Weights of a small transformer language model.
Size: 9 layers, width 512, 8 heads of 64, MLP 2048 squared ReLU, vocabulary 50257, 131M parameters.
Architecture: RMSNorm before each block, rotary positions, no biases in attention or MLP, untied embeddings, local attention windows, value embeddings, learned residual scales, norms scaled by depth, weighted sums over earlier layers, capped logits.
Training: a variant of Muon for these matrices, 1082M tokens.
Each number is 500 + 50 x the weight over its row's rms, rounded and kept within 0 to 999. Layers, rows and columns count from 0. Numbers have three digits each. The size before them is the row's rms in percent of the matrix's.

# o: layer 2 attention output (transposed), 512x512, rms 0.122, rows 168-191, columns 384-447
# v: layer 2 attention value, 512x512, rms 0.125, rows 169-191, columns 384-447
# q: layer 2 attention query, 512x512, rms 0.1, rows 192-214, columns 384-447
# k: layer 2 attention key, 512x512, rms 0.0979, rows 192-214, columns 384-447
o168 115:502527463484450556518414462468480443446563469420492480472554517435404559554532554503506451480563520551511533582476513485426516515499458464463562511511532557540422481387495473562521529466589401
v169 074:456564552499456586484436559508514527576460453464417403478516509524464514444517468569532523456540471436528534478462430556488547503522435512621526604496510462534478470540480481484611543499531545
o169 112:493490457513471403490631411482517509491516618426581425487521570489454444552548511500549522568486476530465490452480396569576512461513503497397571477529475518441558558490481470505486502515488517
v170 078:497543482485460452457541474543516516462480478382475556555461443528421447475505514585409583647507584495469478434483539550511477397474490518561504545465409509498388547472458525567599486471529412
o170 114:609481506476464526422491529411463531561559484506609517452541506528513509484542519539519532497483557452560473499492496493542391490462519454425473501530542440493596548417379581490471502423540630
v171 079:500496399566526461544477439515529515479463520534468446557503535443555471597503418509506453539540514504403546473393513482395488453432559466456516502497497537523452531588520558409473513474426520
o171 109:524558513533579429443526436493423494502429501463406562507490474525547541560480505475537511479527546548506548500565607506419522517454434420426493438473544576470479514495483556497507416581595459
v172 075:567443505569516460565516526415511545543556477508519551509481455423431529524460584518544505554476530465428427502604499505479499465621508524472530461497479509518535512484533479537531428511555442
o172 111:539524456480601484529557492458563533592562537444451465522425477487384519573553454433575388514576495543487559384457585465466561529539496543511444489560455402505508456529481521530457575433481501
v173 080:513369545488507501525459463504588405447511542508499592491454487497494512451584463428437576569536501544470392451531467461470500496492466509543505505452499468534600680504515429599552507530555536
o173 109:409510494514506573527523553511459524528480488475562448546447429569523430476539478457434452597527491526595419426571569499520496504540479531439448489544487535498512413465461543474469498589540498
v174 078:511503499479555461401522476461435491559330530489563534588499411454487499486517457491505438478500404570525530520497374516597502501490556559617560584462464571599432519459526438504535452447550558
o174 111:573488494489540449565504498521396446485540474576486487566555517541530500476533586527519514440499555540518448516598507483546543515482447467475565394490408436500472481466531497532488449467415470
v175 078:428531549456483529465458445470466598538511443521640514579537399517499444495555466581440540477527465560492480458423475577450522455472487483487446459553543460533499550531500530528471456404496448
o175 109:465489481530409505496498490559550411490491515487511588456474431488491557519486429427458457523640560480544514484596482482437516551516496451528444540500438410483454444417452444466532518533419443
v176 079:388437494508509459562508499445486517558494562533489622446504457463526548522501510437569476506585480443530454528421456414470413521470482509504508412491543475459356540460453479553494506487497442
o176 108:428510618575468536398519454525457493498595538544509449475435506480504443471389502539521566520512480421507567674379505543547498551456524488515487559514510538563519455538434421578525460497445526
v177 072:523454429535450500483503535499502581517470485510536532562461413503483472457496482471503527449553438467542520448567502647577543543478539592421446517464493641485449522548559441454476498436431470
o177 110:391493489536527493497564478506561420521504521523438546482528527557498415432562493474530581601542499511511418499410486534534529449594429539505496525508491455492505400494495494499488518500603528
v178 079:434532512540477495495524540472407496617546477449567479573447529430549425467508462515424480430506500509603561390532494481530481566527413407532522506492533571533488444502491452487556527569526409
o178 112:523478550581580533445532431450471544484426565475481524512502553454466522525488513528589523601507482513539486509482406569475436467487438467579512440444467493503539560551512484502507476500442512
v179 081:427468484415442567573527457476491546516545571482487498610486427550473488476501453456594518500453575448451441453509417468466512568500580591516481527500573463528431486564450525506532574589449430
o179 108:503443468602477616446415596567610510543477541469399523496526473604537478596501462474536452518442450465503521443502575485487411527471582425493459551320513414481479428522490530490500507455398424
v180 078:520561502547492499465594497480411517543549487575437574584439512456470488444496531428499485501498429518434549518547562491512560496490456566453457493532588452466411537487484498475418507484578433
o180 112:556429516503458512544478549479429614502577484553538582477537407540453466552498408423492551493506546509531524477439553481475541573484548525489533542464445474508406475463524509504528522546407499
v181 083:491547485580533489563453511536531545509531477504499491476544415489534441443503537422410528484518436565555579455438505589596527587557471500498443492503512581536503514562528511500551459485426578
o181 106:459586561481511421420561497411469574498539466606403451478530532490449547532634445450520469455396482484496505536459442465440427458577556535469518562527441465503552481585574311465527492536533452
v182 079:449466569390521587582498452545498575538518480460464503442587452421474488604536492517477466547486446443557474678515477531535493448567563469518508525520532514511518467466448517586456549524478502
o182 111:588519472522566443433388491426436515491464439415534524457483533534567481454585532518480475476420541472500419440514514558530523568433489511501478500459566571472461449523546532529537504537344517
v183 077:572527533437531510542567486512499485520484513476437527509552474430507572563452372514503466480509480458478535563551504441524441619551464498474518469517505481518456481523520525565431541565476526
o183 110:529455476387495493551524507466431528486529536551528411481479486496558497569511566492465595623587496582438500451489464509517542413600510431477520572461484439458511472471522533469519448474463498
v184 075:517451478485497421403626529572450483573479503585570519446483488493484594535499571491519547557452466593523418469448476591496431577521542457449413491514533517478486523449582494457505588492447424
o184 110:463552516515560478611520496534502525505539497502483483446512459483534578486516536501463465435540506495483538527552439527496495497482454567485500479458518529571490459527539498451432564560529482
v185 083:547441541545502453363509497512528464529583512404466545502519581467472504549473432501500465543512532557469507490512486467550487428422486480493469535469406534535550557481476577464532534485492523
o185 107:399497490504521530560558460461547431455448551565519512457454547535508567510494422474443480487458465519493507564423566446462489567421422565458478444519586468447493382500528486399551513418533439
v186 075:507486457500464435534485530422524601581562454471511437503519506540498497541517527598473505406517408589517389499399502562628397549551514468472541497509525548423427484513527523450492457463392507
o186 109:494465474467478449456555484510478407444473474444551545531483463513520483504487581526602523517430537481481561410501470535526442568548526563508484503602415520529567531461570525555422477456487528
v187 078:463562668525519526495527428545498458491623453490419521492558500458509412527505513496460495525424511471459538593453487459585443468498506513492506494470497502617497453515552505453506503537449438
o187 107:489537442559442447437559510444582546475528553578475445486457420550476468534514525497485546507538458498443426461481590449462559455530500420489486477455523477484519516512526535481551527508598494
v188 081:514452472516497542511457481441518517479504449518461508474480563433496491458458456534470468505516452570489515444483595544548500433477501482491534501476559374476406526576520504497488514453548439
o188 112:469520532488383524528565514494447393507538463423560475494513454549498445494533508601476504569426498515487455528524490408508553443489575519517478553349464432509564511495492511451447571461497441
v189 087:496521507462603554448411487519487552467494530513557513458460489451628564559496403458469506480500461467516431609402490594503547464594518426425503449534460475566456495396551442507522574486506623
o189 110:551504517494451457416579447488482563517511485444535637468485417456508472443442517485512492523447436484486457497486450518556457479507540513577546509565539480408571531497477565577467529501508621
v190 076:556501521515524519581519543511540469443491508551479625600544554386532531534459446552610621500547523448446503496554398538446390559469527518435408538448417563533482496546534528531513472489571554
o190 112:525497426474510518520480544561479396468551538471499416480551543519495531494528502421466486561456388466540462437483505575472537451431485442404484513499505476520380537554624586500468430505588407
v191 080:556519474516464563468522523476542492472500508440540519607532535472480458527540491587612586518498528495484449481606442521480491391367568443415471549500444526380467474402483477558442572481580546
o191 108:516468358522495532538500439563427545525516347568450480502480493462456473473463508557522387560462481535478436503421533441491530518472468431482516540444469514495589611545540621565564541513490466
q192 061:626434469437547435445490497584412556519516476514478493509489481482510543438427446473420533493502485530521609532470518452506464456431438423481606472501607561452498527451437507527572444516543544
k192 062:463620505503490515452444505503456422532506500454421507479506530493484458552501662432536507498414523605462489471546560458534462521557488605437412547451494533557508501547539536487492564491464604
q193 059:537549494470539425497393498506526510429522588443506539464540480466523465518415467456464601531455479556499524479520603501468519486426461430523571500539621495537491488503481432536568458556452490
k193 060:476452424580490501539457552508474441570546530495473495455461507524493601558453389505504500535417455456474523515578518493512472523469433491527485501440439516466571489516488533435542491541479558
q194 071:436493461478476540532467579492470527505523515497457565534462567404530560526486458512588518481528507470488521538508559467351498466481561552465506542487512442482559506458517491529499477547500530
k194 062:552499587572488474578508541431568488452553522370453486489620600488402496456497475524518493478571479516459600466574519409421506501537529550391466531388512504486498561531466510534493620495544528
q195 068:483503533543501452469496470553521479457447516542494547537543532506590467527450474554469463493497551543559417537505478535426681545464455593540599395499571490486540532525473428483493512554426478
k195 062:615532566542491497520536559567588567407529528492463538508491486539498511630444530548502527491406511530538535465514475519554559514505441587483492452437448505489436453568498538558480436440515461
q196 074:477542537539551491521451420455553488597473457519465496500497499472440515559555449481541558454371443534581554571477417503442541426508424587510521505527562481434516468499481431538545479471501532
k196 073:522613495499572514458518539615486507574535478535486569533550501546534543562457610494517473567482485520530447469466452477476551528383444519556430448508513568537439520539380481499486499434449436
q197 066:580462563535541431410432525527493439472530465524437520474473468567438564541476478508549451524466573506534477534519515516520540513457448433496480512567543455530460531549585522420497491575517538
k197 062:453506473532401619467452505475448454522499468504511529586512471546533500536571519485504487570543388299543500500496388546469452518402513451577605426465501467527493493492467548536507460547487529
q198 064:473487483495470458639461531503468518489427524461535408496517440485541475482509516512461444560484517498469510576475437462432483479471481474515580476509611386463495552451484539390437518540459547
k198 069:459531501469563437550495505451575438437458454461476439524508501600504453566514504461536489553391558555557497546513489479447541511499460519440406512476503540509499571450485414540544447529502543
q199 068:437480555451504497526591463418549567580359515450515467560474499493508471458530501421587510486478540479416512526467471443470538464511432564565527524537607516534513460530425497496545526528498544
k199 072:443621515488448590446497520568532485502451465510507538635484540503472480571436524481558512588449483466566466550445434565533538520459509510467497462508462559558419540481507492527466502490561560
q200 074:458553523540476521507459542615507512453535448537505552459581538504451504492504547497519552478471517491529495462531569502448544485439486437486426414513456577483414499525507464480432614472597433
k200 065:519421538561490445556390481501434542491419507403459413459501424551552568549526449453393504510497508563449438471564478472477511526509519529533578556485551500503480481567503438590550442466456519
q201 070:477498500471521429569494517504490530494568527505547468534550545594614486501432443444447417500519558474478369554548556514537502621473547449567487480458578447433503549478455469510471477555504429
k201 077:535489612504610470581497488501564483409577453513551521457582482507585538476448428427516524462484448598577535525488550551372521490472458539445400492437419442444490450558545566489494496452399517
q202 076:494448519483441472552401467472483477487446543443511517466430538615537466511522509508504496657546511481436533567466406500514518492511453472547529502485588524473488566433506521446517520450543559
k202 073:488607466493404606445544479571468521564442522545562491540469538448389425511461565559636488557437496426526513531546446552546542507497489440584484458497461514534510519485468518520510456486561444
q203 073:494436580476618582510543446414496507481457399475486367466426496483511483469487435421534454446462454462424546508571522430446563606495445484490481486510548486545443514528489507496509450532658485
k203 071:452456491502493437439441566589487540469490571519462571409464516442525504487479525541516582595502345475523528506427486513575526499452546403569561515511430492467572482463504523419462565504528362
q204 078:467492482455511509563556585542616556544494495479517449556441543511563450418515548519528485485499566423455480575449415573509552534542536558492576519480566470458540499475482505493477467420463464
k204 075:498444475530478485461426523540478466484402591505488533509427365418446540475471542506499553542515511447521503483429445495600480569386496459429594546483452523531487495502525514497509407523567529
q205 066:547529565489612447420506587546436469515434483494432530480426436470492529443494573554571607483461466478524505456501560506457490547500518518428535509559449540510472489546476527431503510555519456
k205 066:485452594603562479517466538384510565433569454484517446467444500536541490502512464540412471545477439468492525520519488461551500473537494455531448536561529509501498480490546532520450454438521567
q206 078:441555526537523486555506441503500623497533509424503524432532481520528431540540493578498472621530500456434519524526432525531489462589510459538558517505571481441559507485473532411596585478443452
k206 073:425541473511458496392573490460466487478455534554550556613491468515427471509484571473570497484498500436520530538450343465579535500462601474486574590536448456577444454486474519526474461535511441
q207 064:511482572418477533597541443417478581478433464495494441508416480529541432476544564501525470518557500463434660494542398554452503481561480513436556529448526487509437492483446515537518502453502478
k207 065:467495386541434502482411517540439496464449606502551514498523407477431491455469558511513452529475446469491502521499363552549489522429555485407535493548472421561487483467483473601497459513612496
q208 082:428394596462525521585574460371495458430457474421520401449457468519636484410439442518481489476512507384499466443467524564555454552465523445519576509366549517500495489443487550514515518497436503
k208 070:474539422538546549471443558428526517538544551429507497564532502508454530530511520535414493487532491553501579520475415461531445495574512496417489595513425453484434433484449521482479514482544462
q209 072:548479486486544507496536661518477488487470446535478464553429514453463492413574582539559511420618493615501527527531571474375519541523510559444492511489464503428539475551500527544464505521502521
k209 070:467451542552601475598517400499537465484539461418503538415529476561472485537587441505464499493456582417445532446527572591530461488499465485509513359474447505511437484525495482510482503489462569
q210 083:525537565539507509503462486479406372424538589563474549556524478535462597482518458511510526514506413595448431385560457420509490496440555485484393446428462504484569431525520495421467512545508439
k210 085:435468510482567492545557431498559533512513502466511545509516502556481468529544425444514406497464502515483548496593660586442443513552492503534471516457444484411550540481466480521512523539454486
q211 071:560393450512428488532465401495481483554522563634504504467540433516474430375555335541547557512508434510468527507521424532523509558413581485568479508502590481465545455526436516574555497498432526
k211 068:507567537539496492510502533485543545436456533560553540419509514470508496557591495613546423475505463429509513466516459432524510541566505522524651503529589442441531519477523459520501472487484476
q212 080:552595493503605482512462524492519440459390531516465495585466470526514538504494519478476536404549474556473467492535576497491541576511532482467458468556541456433517517546502460497427463528573468
k212 081:593483577548623537487475453574578474468599404458460520467540555504476491582511425508473534457483527507547539412486621452438517542469463597576477438404483592498505466538486483507518505546453550
q213 071:468420416538433535431452496540548518485516527564490619412497548467452567572486495491542454544546546552586492522570462477474464447483463542526368443553526522470483554554495583508515479409591512
k213 069:603517525506488506502480538515512426532389482608520562541596524527593535468425449449440400533468461508514498563521543482454556519514459605553547535547527388520534515548534443442506476516494428
q214 084:524509419460526521484385625529414527485459546540539503586509516357472609505548528438479459450547484574474422487523483479440488499520563466557526481492545526611558438531376600544568480433466537
k214 080:493451504529461534450519481459431380551545477567531550430423524591592473540518449585594492556527491372453492498540542424561500503513561487495443454554529466473532476478556497458530489477378474